Weights of a small GPT-style language model, trained from scratch on English Wikipedia.
Training: a variant of Muon for these matrices, 10041 steps.
Each number is 128 + 32 x the weight over its row's rms, rounded and kept within 0 to 255. Layers, rows and columns count from 0. Numbers have three digits each. The size before them is the row's rms in percent of the matrix's.

# q: layer 12 attention query, 256x256, rms 0.109, rows 0-63, columns 128-191
# k: layer 12 attention key, 256x256, rms 0.11, rows 0-63, columns 128-191
# v: layer 12 attention value, 256x256, rms 0.109, rows 0-35, columns 128-191
# o: layer 12 attention output (transposed), 256x256, rms 0.384, rows 0-35, columns 128-191
q0 109:161092177116188136075141068151116167125129171099115103188151116170119087118131177146142115138110119139135158144167070177188068141165148115149087134106132127088110089105182154159171136095088119
k0 111:213156124081095176163146113116136103097157118118129192119152089150197076106099114095165103130170134142113134109075130155158156134146114140108106124141089156154174073064127173102106184125175106
q1 095:121068116154140119121123157153111103127088145102170095138136178056115108073104158235115120127157089119122127116101097201146162127083096100118121114119116076148182136151172139097167140113122153
k1 095:162062095133127134117109046138096143119142090122150088121165092099163162131091132096199112150123151074131147167146105179142146088077085139103126138152122180133109114114071107091131152149162104
q2 101:132131119108107171150121190095147112129137114123082177137182107079185161126116129158117114158111120146106095101150096129154136098121124144129135108156072107120134125162135136115142129147137144
k2 096:126104106121138150114152122139139186130134167176143136133141127081172103152098114123167115080147142160147098154183094187147098176081138111140124055052149149066150154150106104168172167075132116
q3 104:106116174144078139159152094150137144168080112069130158096096028117160147162153113137085102058101096094118132114190125141103113083162172114146095069129142111132137143089091122129164062110116104
k3 103:163208160115115148163116178120122153190138148131139144082119169102152150120151130145087091098089072119143107166194146111111093146117155075166141111115104097117178113113068121148160108133114101
q4 106:106130127119198064163099118145176118131100102106112148122131135184140059117054168163109087111080110142108129144110154105137121128134080121170077146120149169177088173170089158109047095096165152
k4 102:068087128160126111127142119131140090127150110151108135173155063113173154088133093139058174085105114129110075069092141138121146133098129172168105129105156128123127153127106166144079159110129115
q5 106:129068104177147174097078129131123070142150108161173169149098087045143122172091084162116120100092133160135096127190141071118145129166155134168223115087123078155133089101150099105081070095147129
k5 106:122102060092159170101151080103091143176094182119118156171134152158150092120094098127165145127121146109110093181177095177146119150177130104093142153141121129117128154126096097098149148075100061
q6 104:085157158116142115144196085139068162133129130123185154108141103207109107200090114148096147100136093168099190089134105168099083107124103151085124139115134136086119097100102087161100156143130138
k6 100:125102117146159088132146142180079058080166078178170137140143103140197134144124115118096193127165074139117099139121165141113222119139116107063119126106159146096203092089140157115122171121134109
q7 097:123106144085126145122136105101130103135133105152099096163140134193163163161138130187144123126119056098105159114144157109093145141153155141162150125119141086120139138143096099196090139172086085
k7 095:141128121119131063091104168152151146087123125153104186171130106181174142200133129174181142149096113109110097143143178101118132148109188100138096155103116184085147075075100127106135128116106070
q8 097:154094171135122106125131156120122176131108122141173054172151107059126145161121154131055168153139182155176132158178114106109158101138100089089142103130151054156086105100101151132121131136153074
k8 106:185148131136121184134087136148173077113149091173117172166141112149124176103089155102085122087116141167126127155178116145128132118139115136157202147140126156136151132115107128148193090159165143
q9 100:155116078093127173142173081088119140102075063116053150067140169151101167140129091168194093128104098142114100190118167117131091122100095092154113152117152138140110123111170171098169140128147173
k9 103:107122142098131104186128121113133145116134151155052108136173110111097120126161077200096131087103130124146141156135122138169126084145063119126138160132155184125137090104130125119085191129121102
q10 110:082090147106142174197126110113146110116188127138118151147078105142166125137129143103072160145080113155155106117179106147109077165102172136166055135160157123120095135201141217137139136150088146
k10 104:083092119159116058122099114138125174149144133125112110155116128165113166116170159150083126140189149119135138132063151075128052123161137161085072132131143138092201129143058162106163123111092084
q11 097:176153155099109133075151098129156209058114134142149091151110118123093143170131117118106146139137148125119147191136118063093042157093155180076139092124100158105091149152117170192197071079152157
k11 100:088146066103081126161143114085151128176158097110075159134029094140098129140155113130107157120132146088080131140129195190112099160135146174158103152121111109109168122142109148218086081152155119
q12 106:104082149107126149109135105108101130085111128142143130142171096162109131174194114184191179175088097142130096113112098074165088136144136075165153133157089133132157115117106110067136147121165122
k12 103:086114145070099119126118040162114044151196165153148056106143139161180145161135203179165135082130151162147097125103121161095073128101138072159133144105125138106121146120157122169135118130162112
q13 095:034063106130126117158070167107146179070156090123098129152160162125098104138095092110084069107135106158070119100179128147114098143100156127171108127135134094064142132140124144158118152130123144
k13 099:127100142155137176181159117096161093099138091143140099152130144081172110134101090146168184138140084072131141128164109142148066098182123101142092134077108147196109145100106130082110143103102115
q14 097:096132088154151080141100184124152110155108150159115188124107160108109138065188106158125124128056147115153100155119140142107189106148162105112123075088183150154104112129115122137083093179151103
k14 094:118119100063128144158120130083095101112084145159113155074138063138105085090082143127094115112101134122117102176100115196150082139145126112142162114111152141136142130106104134118092189134122129
q15 106:155095066097116115131123120120169156144139095201117169114127142154149124166171158140117140155124078067101125121137151191166157104139136145160104120096145119163086118071087163148092083131125144
k15 105:172134123102155162139174111120152160114120117151167133125107067126154126112126129112071151131151115109102084152113119078143136129146079101165125108109154094121147117119139162117120060102142177
q16 102:099103152126183078128139078124150128156149152138197129122142113077108140120172110137180174120147168124172167118126107134147132115109147138164122125160144116144103131142135120165140096087112143
k16 101:137156114144102131077175174156117162125158076087149179086172147161129066060135085125141124128184185118101128074106090151137084111114140124079147127168121103166120106122096088074144178114089125
q17 102:171129118108165136154115079152106138163124161112109188107051081081127117176122106120088105156143102116152148187082122179151095117096161117201192139130091110077155121125124141148100159160187143
k17 099:097127090089143139138076146176149110108146117144111209104103102133077160102148107108182123177154121150147182104158137107164141130072151093129120135113117134092164153125105080114196186098131130
q18 104:185134150135107152150152109170111138138136104130122142182144206117149125130133168191128170187080110151094113148183158116125095096158130160156063131141174177133140153137093091131134160095122119
k18 103:113138133177067115129182082150155107106147126076085183149154126154138115113088151137151146138151050123104150065138169178079122172097126092198121183078172140160134150107188061107094144225092151
q19 104:128124160095149143060229101096146148133126099112132176118141093126133108155096062114159101126114116124142200102183145136134154089127157153140110121140137140134062102189111125142087115092116073
k19 102:112155186133097135053187126082161132138155155156108144130166056197117148099154083199138134120106098098118097166154096124090095169074113132099110175124096094090157113126129131126183140122154105
q20 105:117155143121093132196189125076122131092122107151126139094087114096121140057115128097128121167166124121124175192138079178171133145150129125115144185103123134162090220098131145116104127143073101
k20 101:156131130122176131094094113116121132140127112211096091113091102112147154120134088066150135144065101117081090135183079054150114136140087096056136144158135158183158102125161101142130076157144158
q21 096:107104137125129107167103171190090156168123203085141123156152155126093118149137125139166129103199096122103105176147135108151118126110125138134105126145099080128119105055167104148160137143180153
k21 098:104101116106162132137132124136114130145101107170142144138110110086122160184136169120138159139124162148147142163063096116107143154121019121120129099083113107093128131126123136131119172121061114
q22 102:082153124184131116115122178108090126134132182144155090109195137128120133132125178126084069147065126175126088153144110102144088110095093084107098146165128116129112154101106148126079080158165148
k22 102:144157171134137111176136133082127136065160114165047128136177109110117149158167113144117135104141164124117105145125080145136119106064152055114153182107132150118142120173162110167145128134130155
q23 104:137112180140181156151159122076082110140117107155069096174081182105121055088137125119179153137095142170131073099170183144116148180137204096096140072150123152171152159159084100073156149123144122
k23 101:086109167140102136140134055113160071095196133207079139085118148145188158094166146169131117110130151120110170134107136095144076118122094080112117169160177130167096122079182182134086147121123107
q24 108:117141093106067157151149101111084129068081138092147059167117085086106089128132093140170139106169170081085126165147086203116154092097119106179135087110170116125120128147116131120112081103127136
k24 107:125066118112167105117118137084079130207102053105122106125134164110171143101130124138084150161097118120137153162126102094139161172173167138089156176093072121082178198126122077105162062097186122
q25 099:179135135135111126094131108070121147094100155165132118105196142149145110146151156141166105136114071090099117102126134131101151124182105115094153129132208108110145065068136188115056093132151102
k25 099:085098121052157114051136131082124111141109175139081158081118070119108087137144169101145117137124135168169147174129099128146147049117161167136192119111119103167122126108149137158128138138150163
q26 104:163146125192094161162083123150132112105112122141130115071167097096151125112120136154096129066141081131135102135128147092153177133145119108121181130118189132114171128141128080110067153054175092
k26 100:132104109145123135071065127106154174060157102082163085127122145128126053112148118125192111133129125132099131185174118172108116145108139156132154114132193150096110145182181158165150101141146129
q27 101:147080153151110142099051123150148126187119120124165157140157165116116125154091132125166142111116159129173112081124131128123141150179120155104080180163091100129101106129094093126085177120113173
k27 103:066143162106087137127088117215157178112021101129149179111079166153081157105117092112156100162017137069160113084097148123134150130096138194097080110139139143183142179087111098159102123095149126
q28 098:141167051088119132207120095082098163094135118160135188136080102127077164087139111138087075121091139083107119120073145131125131193128125148092103179107101159093140120154110142137133130091112089
k28 097:169157079091131006148157074194163140147148167137100143136149065100102102135064135153158091097105130052104152113161137065158145164102195153108189115147109109160100104126110149081119076147156122
q29 105:083103142152089090163109139136125100177178129168082170106125131125075164102129107130099136145133142123194197129140127152116111130155146128133171137138179131160100140160117156131122100125099071
k29 104:067114169186081149221097133165127087106099149174178099102123161101076141156106160131134142094107098153110113137139118154177155143150081145098155157122095136118190115161140105129111126148077124
q30 100:083080157105120109110101126116133088122116109099145144158123110162166128112155092124128113073094145123114116127137108172160105164146208153182129086080207096099102108146170152139118127143117143
k30 101:103071073159136134070124141172210189164083094147151147146129137114146146085038117132185151103163134163103096093139092087140132064100093120213190157084119101138165175104148152106143135102087121
q31 110:083173086118186134186133156096112111105093099179139150115061074163141173177070118097148141124090111148173111054127187125159105059115115145198118089169139098086157126153138139142135157118163114
k31 107:124096167169183073121140140119125112159068059150052079137122147097109094142185095076145125118156114162116110122137109050128203119137169105211135154090124149054129128081087151085056135140124153
q32 100:114127108149061109167102137226121132129170107108095142160124076173080175087115142124123150100139141109192075099116150095104111130085120181199118081084090141147072159169134092152135078169127157
k32 100:095125073111075105172111138179113075216128131102133140152184069124144109104137132131147142107093103140132080065144182095078102116163140133132142094116164034136139137119078179175179165115143153
q33 105:145133190068083142149131159122124085194083142129119138108112105064124142128125092155123132164150172084139116095123068108102189081189116115118130144143164128123122063149172175198141121147092094
k33 101:071168102127087169077148125093162174114162117131175147147113147131102136090100154088174193099148117098080146150129127195135146077124101141103152115091125121120116095111170081155137068128140120
q34 102:111180129063129123109150128117106149089166140136081103118085142189122109145146116138102117122099059105151136166121137134086122107138163067085111087162079069125106128139099137135120147122107138
k34 103:106100138104051142186090160122135112112112133103140077181106112103147137151163145115136113115111127077164160129107121121138149108068142099187177113169159176153169184164172111124134153129127093
q35 105:079101121140165128126110048139140156133112140097071106134226132084154165116160139128176152120164139120114104129087158095110135122167147162150080118200135116176139152134080122145110154125105126
k35 102:144164078112089152132148125130189087141110107180103077112129159112090145126186175151143099131081119105191114103089120141068165150145078106099068090089171131182131112103180076120147104104111111
q36 108:119105145115176087189156106154152142130082142101148160123171077131109144082103117146097187117172084143159157111129132130120217130051147107100103129089134082117135181146110170163142070130172067
k36 104:149148161090138114177187139170157130131120103124096148174167138051129143157148099105106159130148099143099107154104173164070096112098091087131110086114137143089144148148131086150062123104099151
q37 107:155146169134060140164160100100072104164093090106135089103142109109130130088157181099088103118147111109156137124185114113090145162108120083106123097095142159135066099168107102075104175149088079
k37 101:141140142162175131109121183110111101083097138153146137152088057075127152136143139118127077097133175162138088175124131140149081195110177141180130112130164035151058108052144134168148135136111132
q38 104:095123144131110101140150161101145107149099133175128149129135122164136076137138103100088090116143119111142099127182130125120152135119091155062159188100144190109153062128131136084157118153119118
k38 104:116084142115107154075183114140114169093157152105070130108094133112153159197078142178135117139150103103065096121138066149127137132145154095133110144098108124131074117156130166094120087144172123
q39 100:072117150058140112092114106135105196133143146083141133106170145129118163109088113113114135115122136173146043133178100125114125122144119170150066083160049147100105198126122166076123157166105139
k39 097:110094123114095180132141118081132140156132146161072185089093186142161104116102115066098126141158163164096144156117137179117091123147153094125139139116149174105099166093132151153148058119121151
q40 104:050075105126135150166145134101147179082062119150114132149170099152112126087177081155152117124160139119077119104100125160173102151196138117068135129225106154090105133167131111106138122108126156
k40 098:108122095110159113145148116108128049130141100088134129172044122136110146108147145136117101174152107161128115148099137124101069131081128122139089184111134127148157128101102160146167137129147116
q41 107:195157094174075192116120099121187078117148040061128151127128097125092116135155181169083158109100178153051091139085085154173159152097162105129094131110136131096110106123094110170180174123126148
k41 104:144105097120169134130134151141133100148136112079138181166111116213118108145147102146140104163091117115182160107115157148089130116093061154122136150204146149073053119129139134098165087102173132
q42 103:120073121111149123082143124148167106113110161163186117109145091137081177140125162130161127134110139103141126113194210100135101195116154153065133116146132136093147165137126122150111155180191127
k42 104:138127151105112092112135070093107093158135190112146114124183109111102145131109122092142131080143110188094183167108124152111124144169122134150148133159119163149155129108114105159067176138124083
q43 106:083134124076124105149120133107137125142156161144130138139158157179169116187194127196104089155142156145128126203045183151141147101146114159173109164117151148055034153109105078150147111081092137
k43 098:142102123165180134132149073147137144101095094117114168151146144181100119133139144115138096180137115141099204159137081121196134145130127079134163134054122095149157066093073130185140146150082165
q44 099:132126185138091105128133165202052084089175077081132157092151120057134128087153104127159139043100107070107179136121108072137153100200135156114138091123138164172124129119127129165081116110187161
k44 099:008115178110131160128108143103117128160165179154121147152144094097059101174092111134104146129133152109141172126132127108169125088098111131072123061180164147108146201141112158142168130152174133
q45 103:165169096105122165148112114115103135158112159126124086119190089104165120086123136100148097154085154138138114141113166128177129126141174097103133130120101129132208183142122167138143120153137133
k45 102:115094128120140173086158059122102067155114077180086101148166105168078146162165122105118139132152096109149141083174176091165129200211103126105093132148109114134146126185124181128158151141077129
q46 099:070122136102110126092137123140117081113152134111065096124133128100165125207161155064167118187126136154145083119133152146143153171121191055151167080091148198096100123110147097172099168136109176
k46 101:127084091142166103114069070176113100150165140108171191083090133137132135107143109120121050077135113122098160091123035116133121153138135092129140130142147219183118122129114121171161126113124063
q47 103:162240149124134097185122121107167154138099092088149130151151097112133100125196149162157121208198094145133077155134100151167089154082126129149115096059104188153169132156097133072108173149109157
k47 105:115171128044088113149070098111141073097121131107125105126137148149152154122101153131149091116127147187077144108099149175156164165151186139165180154123172093132109180146138177159126130138071076
q48 101:154136135159094134115151148098168091160108135143153087124103082074119129085200098090115130160120119195143161156190093130177100171137084126143130104172188153141123178068141147147074153117112134
k48 095:180116113173158079078126168147135163103136123076096119084121110118113159078137120135089152112146116149111145144177133097153133097120103119139130075185163100158103124109125133132115078123131185
q49 098:114100154126169172087211153115124154078155093176099125158091155159157097140105173128164120085104110153146201161204110129109116117067135148177140119090150167101110097133173125170115118135130100
k49 099:148099107065146135137152109100156070090109108166157114179135133117146143110119087094097153115158121165166073133116078101143165100123155160143116139126194127148100082160139122192129103118140078
q50 104:098156141137167134151184125150130113142145114131092110135128146094094094184170136120111134154160082123104101082112170119086173156214112133106153121154169125117159103104192162109131085189146136
k50 101:142142046120103121144090136136145141173125120073130061179156120162143138148124096110052156125145166125166156158199136071091069090101121095105138127133094082105197141093211134150148164102126109
q51 102:159093170064061123169122117103171174133102104122105135106160104146126112141098107163102091119128128138129211097145161071106100196106201128113152132106121051106122066139106145167117156087136156
k51 102:120158132117073130150053134101116136122097134135080116113102144145174096170136103169130119143165122092135134149119070140152133222125058075121129142135187153061149109118058189108147112110125156
q52 099:163153157080136137116118152132132090150137122177133151146132118112136126145198135115109167111078114128081112181102131147105073082201121126161150087142156124106154101106143041112065107153146107
k52 098:095118128070195168096129091149101222106110174081083161153109112086137078126156156117171108163165069165104120100127096148146196144163126084119137135142118088075073144061181122110153128182165152
q53 112:099103149173132087127116066115143145130129151180105121133118146078091122140111112126140146111124128157137152148061143139154114099114151135161122155071165193165131149208115163100158146108144143
k53 102:146163115118101134120128064078120130146117200134066130102103166108143116119115133093080089140101090167138113077100089175119121118138069208101120136186171120104160138123076072121102128068117141
q54 100:089067106114162106118121097105099186171175141102125144153063131104097163108115172087128176104136169159160102129102135088126151057116159112133140085077140153068141076140117133155143154105116084
k54 099:108105130134154161123082114111148151117213143111184132109134119175151119096152141199102158042074083132103107116111143110096134128118157095098111089095103180114127131067135111126124146124106184
q55 095:187133080089187136178125133176124126165127155153106105136211111131100124102150055142124104156107119159127090131115085118122124069111200112137112144138136126172156156100129134097101108148112164
k55 093:179167109116136152195156076149131093119142127081100157091137125097148166104115177128089099080043122127163129143142173117170157088135098078148105175148125123107129117131190185103119153124154112
q56 103:087103155112152162105181171130097083136081111101132102208141112157149144172175143141136148088078093166054143117122178087125094153112123123117110070125111124090114160117095140238096123099119073
k56 104:152067173143120139078139082112134116143150151113169134155132113145111133150161142101137205133147090092125092140121094071146151095144136087174126127150142124160100122140167154136115105155087153
q57 104:104113153165135147167104112120107080137102180172116126100111126145119134182113165074121116116085126117165104090087169118095092097111159156051162118133089142084162129170143091120112122151164168
k57 100:111084114127119149129092071160094132092182141113157024096145170104094149074098142128105162120086121091108113123132156128102045155183096157125145157091121147163102127102152091165123120114107103
q58 104:131121129102142109153122077111135120137124122118115127118164096130140160148102103088085087183064138127112145109172059155153137134146087072105126120095169150143138151218099140119077145133177116
k58 098:136138130154104153127124098150114106165084152160127117081184156098172108135107113149097123138122112214073110116142144169120091132098155100127169102142127171103138095120137113141126184101118180
q59 103:123173143173137140104098108119050117122133091105064067127145131131181095136134125092166150070141099131090131199164106084100107087141144121158146138139113118091079120109069148088196139122107067
k59 101:106157143147104142111165177142137140110129082136085117146098067125130088111113119147147050104121125156104128134100144157081180136054141115105102080103074121128147142176116144130144137063136100
q60 097:167184103129115113151098052131139112110117136120190141151109170132128093135113060172122099101109136073133133122100166059146134135132167111168087122116166097160190091140104130108138163172122153
k60 099:170108106143099121127171146148097151072140204137129091184101177149147098134149143119111120106119133132093139075128083094158099148113132099130158088121154131127100144113127181127111141145082159
q61 110:176094150117097078061135112082102165173153106176082150184099126092097124095095123147059107065127063136122187120185065057160129093104174141151116146127113180114117146091179131133172127160135055
k61 106:142106157149133122134165181112114119105156182130147136097124042124140113109110070078148096096113103112124088185154102135106093115136134176134142076093135110138102148147155143147140126137146102
q62 099:168093076092148084135132159103029111122121146084143151180128147104083085125140169085152133150120121091121164146174061125084155151148213156158188183169150127103168149090125120073105158136063114
k62 098:049082159128136088142135145132131077113100118124178134127145077184087095104156156176128138106173106133139055091143134128120147130144115134126137164123131161130103138143140105139107154104201184
q63 099:130045143079170059167140134108158118130133097082034128129140152158137161088110117167094142152109159183150105157141106150138096159103086191106133142112159102129214114083205118098127094116099139
k63 103:157126180095138119112161092166100143086118150187168122189132101141184152131155172146079159146148146134125143106091148112089133148145086129165154104136076167170117102137076152154102116118132139
v0 083:116171179123116127141098085118100122113217145158096189158149083156072151148146115105079143145107112159140162033119130099182080169163153148123103166121147152128122104116104144180105124119123098
o0 089:166116126073158111078125174090102126115047119128196136140097123165106078181120077174139158185083139074102115191096174117146179146130116114106150100171096120150171157135118165141164136142129126
v1 080:081191072139060167174161150052165095078167117087148133198150124098159102145125067131114143144127076174122128097099181145128116130085143153162123092118160105143128163134121146129120094127149134
o1 086:154154087123145082149054174175151153133100138172139153055143126144116146115101199126164073138094121109147130113140107113137154203179101111122090177148150123137106079120147106113146106143171148
v2 083:116133146183139118151100124130102145098078111155134146131136139173132143107106153091125126151175116161154120178160112083148138109091160112115125128166129154120131179111161121166115156188102083
o2 093:113150093169147104101086116193142086087208164095120126129132193114103112118112075097129099124124151086135078140080072175174123106143096130074111155133092135143177061126097110148082130094096160
v3 087:132087178169179135145122067151108144177055101167133102165135069122169112175106116109185114156130150141084117122111150157125164146120115099174071130147091114129127137104141159153147117070041069
o3 097:188178104156065149172180153107107089079148042132080124147157140102121112086137129127136163135091112101112126103095142166130078087168122077153105179134170067195166118086119118097101166131163133
v4 086:077181158062106123115140136115188174155122118088089094132155066165105174060143088195158103060122124178186141146050075139208069149076127123128084164157154173062099148083122133124115157118128129
o4 099:090076120127160129191126118123103136090112188166106127128087132091141144079107143076148167129136054157171117139154090086132159121172128113098188140124048104161187150172159126154128092148139104
v5 084:133150145178087067143163110162095161123188149171138130101101162112165073099176120148093135104161101143114155078125153143065129112175135121148154089086087123133098095143149138181145111123170174
o5 086:118110098160150142121089139131141161100135091091120122091100107163138186166128146093111079123168118130126083156144129106089156117084052105125140084111102104109145180152077163127172184114100130
v6 086:061112163121141184142075164167138116125156085129127146190129142130078128163154145185105120073134178110125097125081115143177128104137127112177097188093146102107131106125131126124111121100080144
o6 092:130108105122172141139146100110113134140121150122169125124157114152133120108054071139151150175090093135133143102155075142166149114084081111115126125132134152158129117154156118075144146164127168
v7 088:109088155130115130082204159183092156047138138139129165096192116183078118105149083072121095100153106128086138147039171104059093162159106097140186170118151070144087158120080105116069128124135136
o7 091:172070103116116176177154136127153153179123130048163089130140106110131092152131190199156084137129109120148136070114121128135078117114155150146113117113119189113130107128088086143176101107135072
v8 091:131113131176093225144145149148132124199144117131062129129116166124090051094128111115105098136172076149132139145092083172142130149084106090156135138122135147131074084181137085112134046142142111
o8 099:126107142139157172129084170136172128113112147095114135160121080131131192159095106138163147185125157146160077127067116127138155092155149129127099140060109061112132140120136154108145116138162135
v9 087:167165175135158092139091146100134177090140130076156076115173141072074095162104096141141149144124105155121055087167067096108126144146177137102127093135104117143122095129094156133179112132128155
o9 088:154121060157113140067171118106088099148113136135088137156078103114158113121154099111102120133179168184111204162083131112197123120135138123161146198098133130088127061130144128155142141157109115
v10 079:145171127145104164118101132053174126085124143166127107097178123112125087169175133123141117134155089135102099168117140106088119150116128096145117149112127147104098074139097113087108156110128118
o10 083:073093173129122130062193149182155092098152157094117111155089075125114164101098117093171145151074145183132120117155082097129172157164145112115087090144210105158076171114131158112126143153116121
v11 083:152141049160169200139146087147155104162150111106085163115057164127105077102109129104108083158077161163054141094118123114129127095132103131081113169111101132156088140102168139167118139131128116
o11 095:105104142121107082128098089181087074156111149174117106130170119125135114187143111139147132128167134066229119127111142135120191105165189128082168137153083075114149121137109178134084105135190107
v12 083:154132094153139126176104160113102155086053127142166131159116049132204101136098097114143130103120134179121136124146097115160115085115140157151112103111130088149117159146131121139133163180153179
o12 085:102167123183127122146098148069072147135214146150101119095119127134077155123085167178136168129195111146118104121144123126098169152109154121092154117156185124145139094098110159180101142113162085
v13 083:192095119172131135126152055153166225146097122125128106126130124146150098140079198100139087154119072113111167078144105133147124107128181128147146103131060143108108148142109121149114166124182099
o13 083:078131062122121134100101120129111022047155103161143153123143121145140119096195116131077133141147139176123148164131157184106104109153176136129189093149128116129119145071118089166157099145079177
v14 076:155124082170116113141092139137177186094158159139098128135184075131116185111143111127128161081146111071153155122108096111131095095100113146101193185120052120149114138138119121159180134146190126
o14 082:103143140111131125123103131096111089127153080169110089148172123164086133153089111114115109097089096208128136141092124112182164121115184146076110128154160154161081086164097176129102112072062095
v15 083:111105179167063096120086101138154153118108155108101156138098105162122082142223146096049151186113202095191107119163125131085127079169136141109147173101149094097137137107155140128108123132182143
o15 090:109076094074136076131204139110107097110153078114157088114148115097162073114056104158156135101083118131104165136139128129149127125148118109126160148166112132154143110107196117152142131111109086
v16 084:146090150101109127152124119117137100158119133180133088159163113097157101173116108153111094081129101146111145151118108139118123029125122110188135110153111125113173135173190147137157097156115115
o16 091:063105111096164086138085145154127109135134169144076146100083123117101169076106183113093099186133123121112080113094045136104136141159134137050138152124121177154133122131150126044128159137138145
v17 084:183151094080102084181169108185132208084161125085150212126132123082145132130182129121023053123194118100135061128130180160176092131100131070065090194120096150145137100167137181071072141113142104
o17 094:127115091115108154113100131113143091116148068121125100202168125157123126155064113109072115155129145116154167129113140123124112177123085145118152079164216187127128120171127053173120144148154175
v18 087:120088101117131142130120071146092145104094087103137107155150153095149111075123069155163109134148153176159105113163063088094102130152157138160185147135070157115119139105229129157129175166196116
o18 099:114135147166210134151103123134134081100126190126125171117136138182064164065162102199081122052121148108124116132117109121188186137089180138088170116128151137100180128142114024106145134111105107
v19 078:144116125094158133112135136124143168139148168110130141105158145129165122142109080167088135093138170112109070099107119101109186098193128088051155216138112147059117132179118136133137187145116088
o19 082:080139128130171155206119154148156128132119127125067168190095167142086089138184141108152119146122102184126125065121123103138096149086142128152153123140148163132147118039077172183121069192117135
v20 082:130095178057138135155147156161093111143109089146174135121127134103106177184128099144126092089092131139124087125155103078112137150095123145125095078125112167119116112173096166128085068184141143
o20 079:128111102146088148079087124116114143171138163084130111109183148100144117108135137147118126143133056101096161135118120117084124166112136135091150095137165110130112180111171065093095136145106114
v21 084:132129140178133101140184171151128134125136077138117130150133142131169156128111131122110108155110098143060076169123119076192185181127175160126114120151092153101139187115127083117110090143094095
o21 092:139150141147085126137066131127136137130142157103109140081114133108135116088046126087110068107107143106178116130169146152135111108151095160087088148138194112167174156124090076150136127069141138
v22 088:135082156121155075132157194101126155151129127138134115166150104080131164112095122135153132118037130135183078158105133147155095173164100120120181119185155174123146150121118143171122115139138125
o22 090:153114113130133105159125104164110156142093084136121135145126074143171117068138153131087096106154102175125117124202158122136098087107186150151087182083110121176133115086101129117148138065111116
v23 085:103235118114089173160123131132119119119090106077133122149118117169088092169087163111117131114130194106149121127108061157094141140136058133105163094067119150159087060102129105132122135180126071
o23 093:133054104104197144124144168087141092186112110085166133113130108103209158080147125128152103106151121131176096093085124133171076128133106174158127131138126106091150115142141169123150115140097118
v24 086:129179143160164143210124160127176161137124161137123154086093124080165093129151090141118142122114166086149143072155154155077090124111118136111175117140135158102063105133123124068121114078113077
o24 094:166163142069139103079206145144133104146098105119134101200113082129079174147153159108112194148146111134069113124120137090107178081164102127156112120168199147152175183142127148155156076115151143
v25 085:131105158151127103097129187143112149140150140128147131076137086133132117160127113170056185129076118186131157088101110143123162139111120121136135113108142139116157120138086059105118052146136119
o25 087:146147125102115144155140104154147195088093161153125122170105125090143135105131085127155142140059108124152116116068116143193079138093108127099133123127087180147147158161170129192166116111095130
v26 083:139115114135123140051110141108122131089098087119165125092071183067145104076148147087102135122084136098148097115183142143118126184140161128118158172145174119160171171118104177074194125168083101
o26 091:173155141127113079198139128159103101145163207124070109133151109134160067176171133139112118102150105120122123100136183127146083100125113141089158066141153107115161100116162091103066129084146225
v27 083:154117100063140128146161130142168101133114168142142181129119117050124137150172130192153113077114158099136164181089143147082126142151124134107110068120121151081146144119127143147159104092085135
o27 095:088134155170089122122147145134089093173144110124122081076120163135125181140097097062139123152164111137056110072149091105119128123106100137169145161081126107122157116103144105178109115104152129
v28 086:159104129143160101148130096172118136116156099120126160121077077120185113196183092094108069119086125112181128136115140070098042107153125148165140108137064150122178113112145201127043138125103165
o28 090:129146099092090136094123095146133116095126120090163110099179101108105101117104231206091092181138116075108093162076153135156134183113127117117122143142081112117126127101111095085135114100134103
v29 083:083129105158118130107090109153115155105129117091174115190128128071117148150118170150187131085170111148122085105149155032157137112117050132154153170155074128149068115172114162073136151153108110
o29 086:117086117156083118167119144099131143106118124158126197093172135140128141084128078094106134145188084175123138146098078159145132132106167092087111130171231135120114189069128087175105091059146120
v30 081:103100083166096112073093103082101087191039186120095092118095120074165122116106111152131141073136144123178142130161110105104104165125106178133136105213150067077079108088157099149139150133169096
o30 091:108106165055084146155173117158095106131066109154167161089126158063118171155113093106106109071124120077146162134118128092151176042100160174076146129120056136134135124125134169157171128179165146
v31 088:133109090112152097096127178136135081210135115108091148126124139130178163172171120117104092128151083160182142098122138134154160187088138104174130143175119094193174132088071149114085036147087149
o31 096:140127103099088146187114145157086154045129157112151094109104122129107147065128174093140145139125144055082124093124102168065048124108163121133069069075150163108110121213140078120118189136109149
v32 081:083062133141145171215123118136192106130084086159094114104141077134124104100147134142139132115120146145123166115133136117137080100075080125197086105141144098134157105126107175150099121167153164
o32 087:184121145135155085128119185132144130143181149077107112151145135128173119083100136099091097116122116100081110109100084168162147148122153147088104170140080167170118133187103136057115139101147112
v33 079:183146045175127137074136090137154144149086090139112133143143097107186113181155096117084091150115099119129163129104113022123093149136095118111200113162041148124137090137156129104098111044103110
o33 084:140126147118179152137102128149110136108152098071107096133148116145117160094115139191138140101160173103133060095121104170125060131167151180135142172144194125128143202105129100136190192126124148
v34 084:107192197156200137127077090129150145119141125180165115129140107178118132153106108118124088137140153132060090101136200168167135105098151080128138149095122127111130090174157159149134112141157083
o34 094:155148100131131086118095139100124110099091128118082157130127152142135170097112166123095141158103074186129112105126159123036095180135105120099122109128156111145099145095128124159078079160065091
v35 079:152087149145137101156125099046139112103078082112113118171164151184136155147098180115109176117128133110109109104120132142120156116096163020142059084167117134113223148150166141167111124125133103
o35 087:128105186144132087167097114090155153089143109026099153108056151050098113106120138132076120178140154104145110138116087126144162133107150216090137177147176138139100133107166132154111172116211135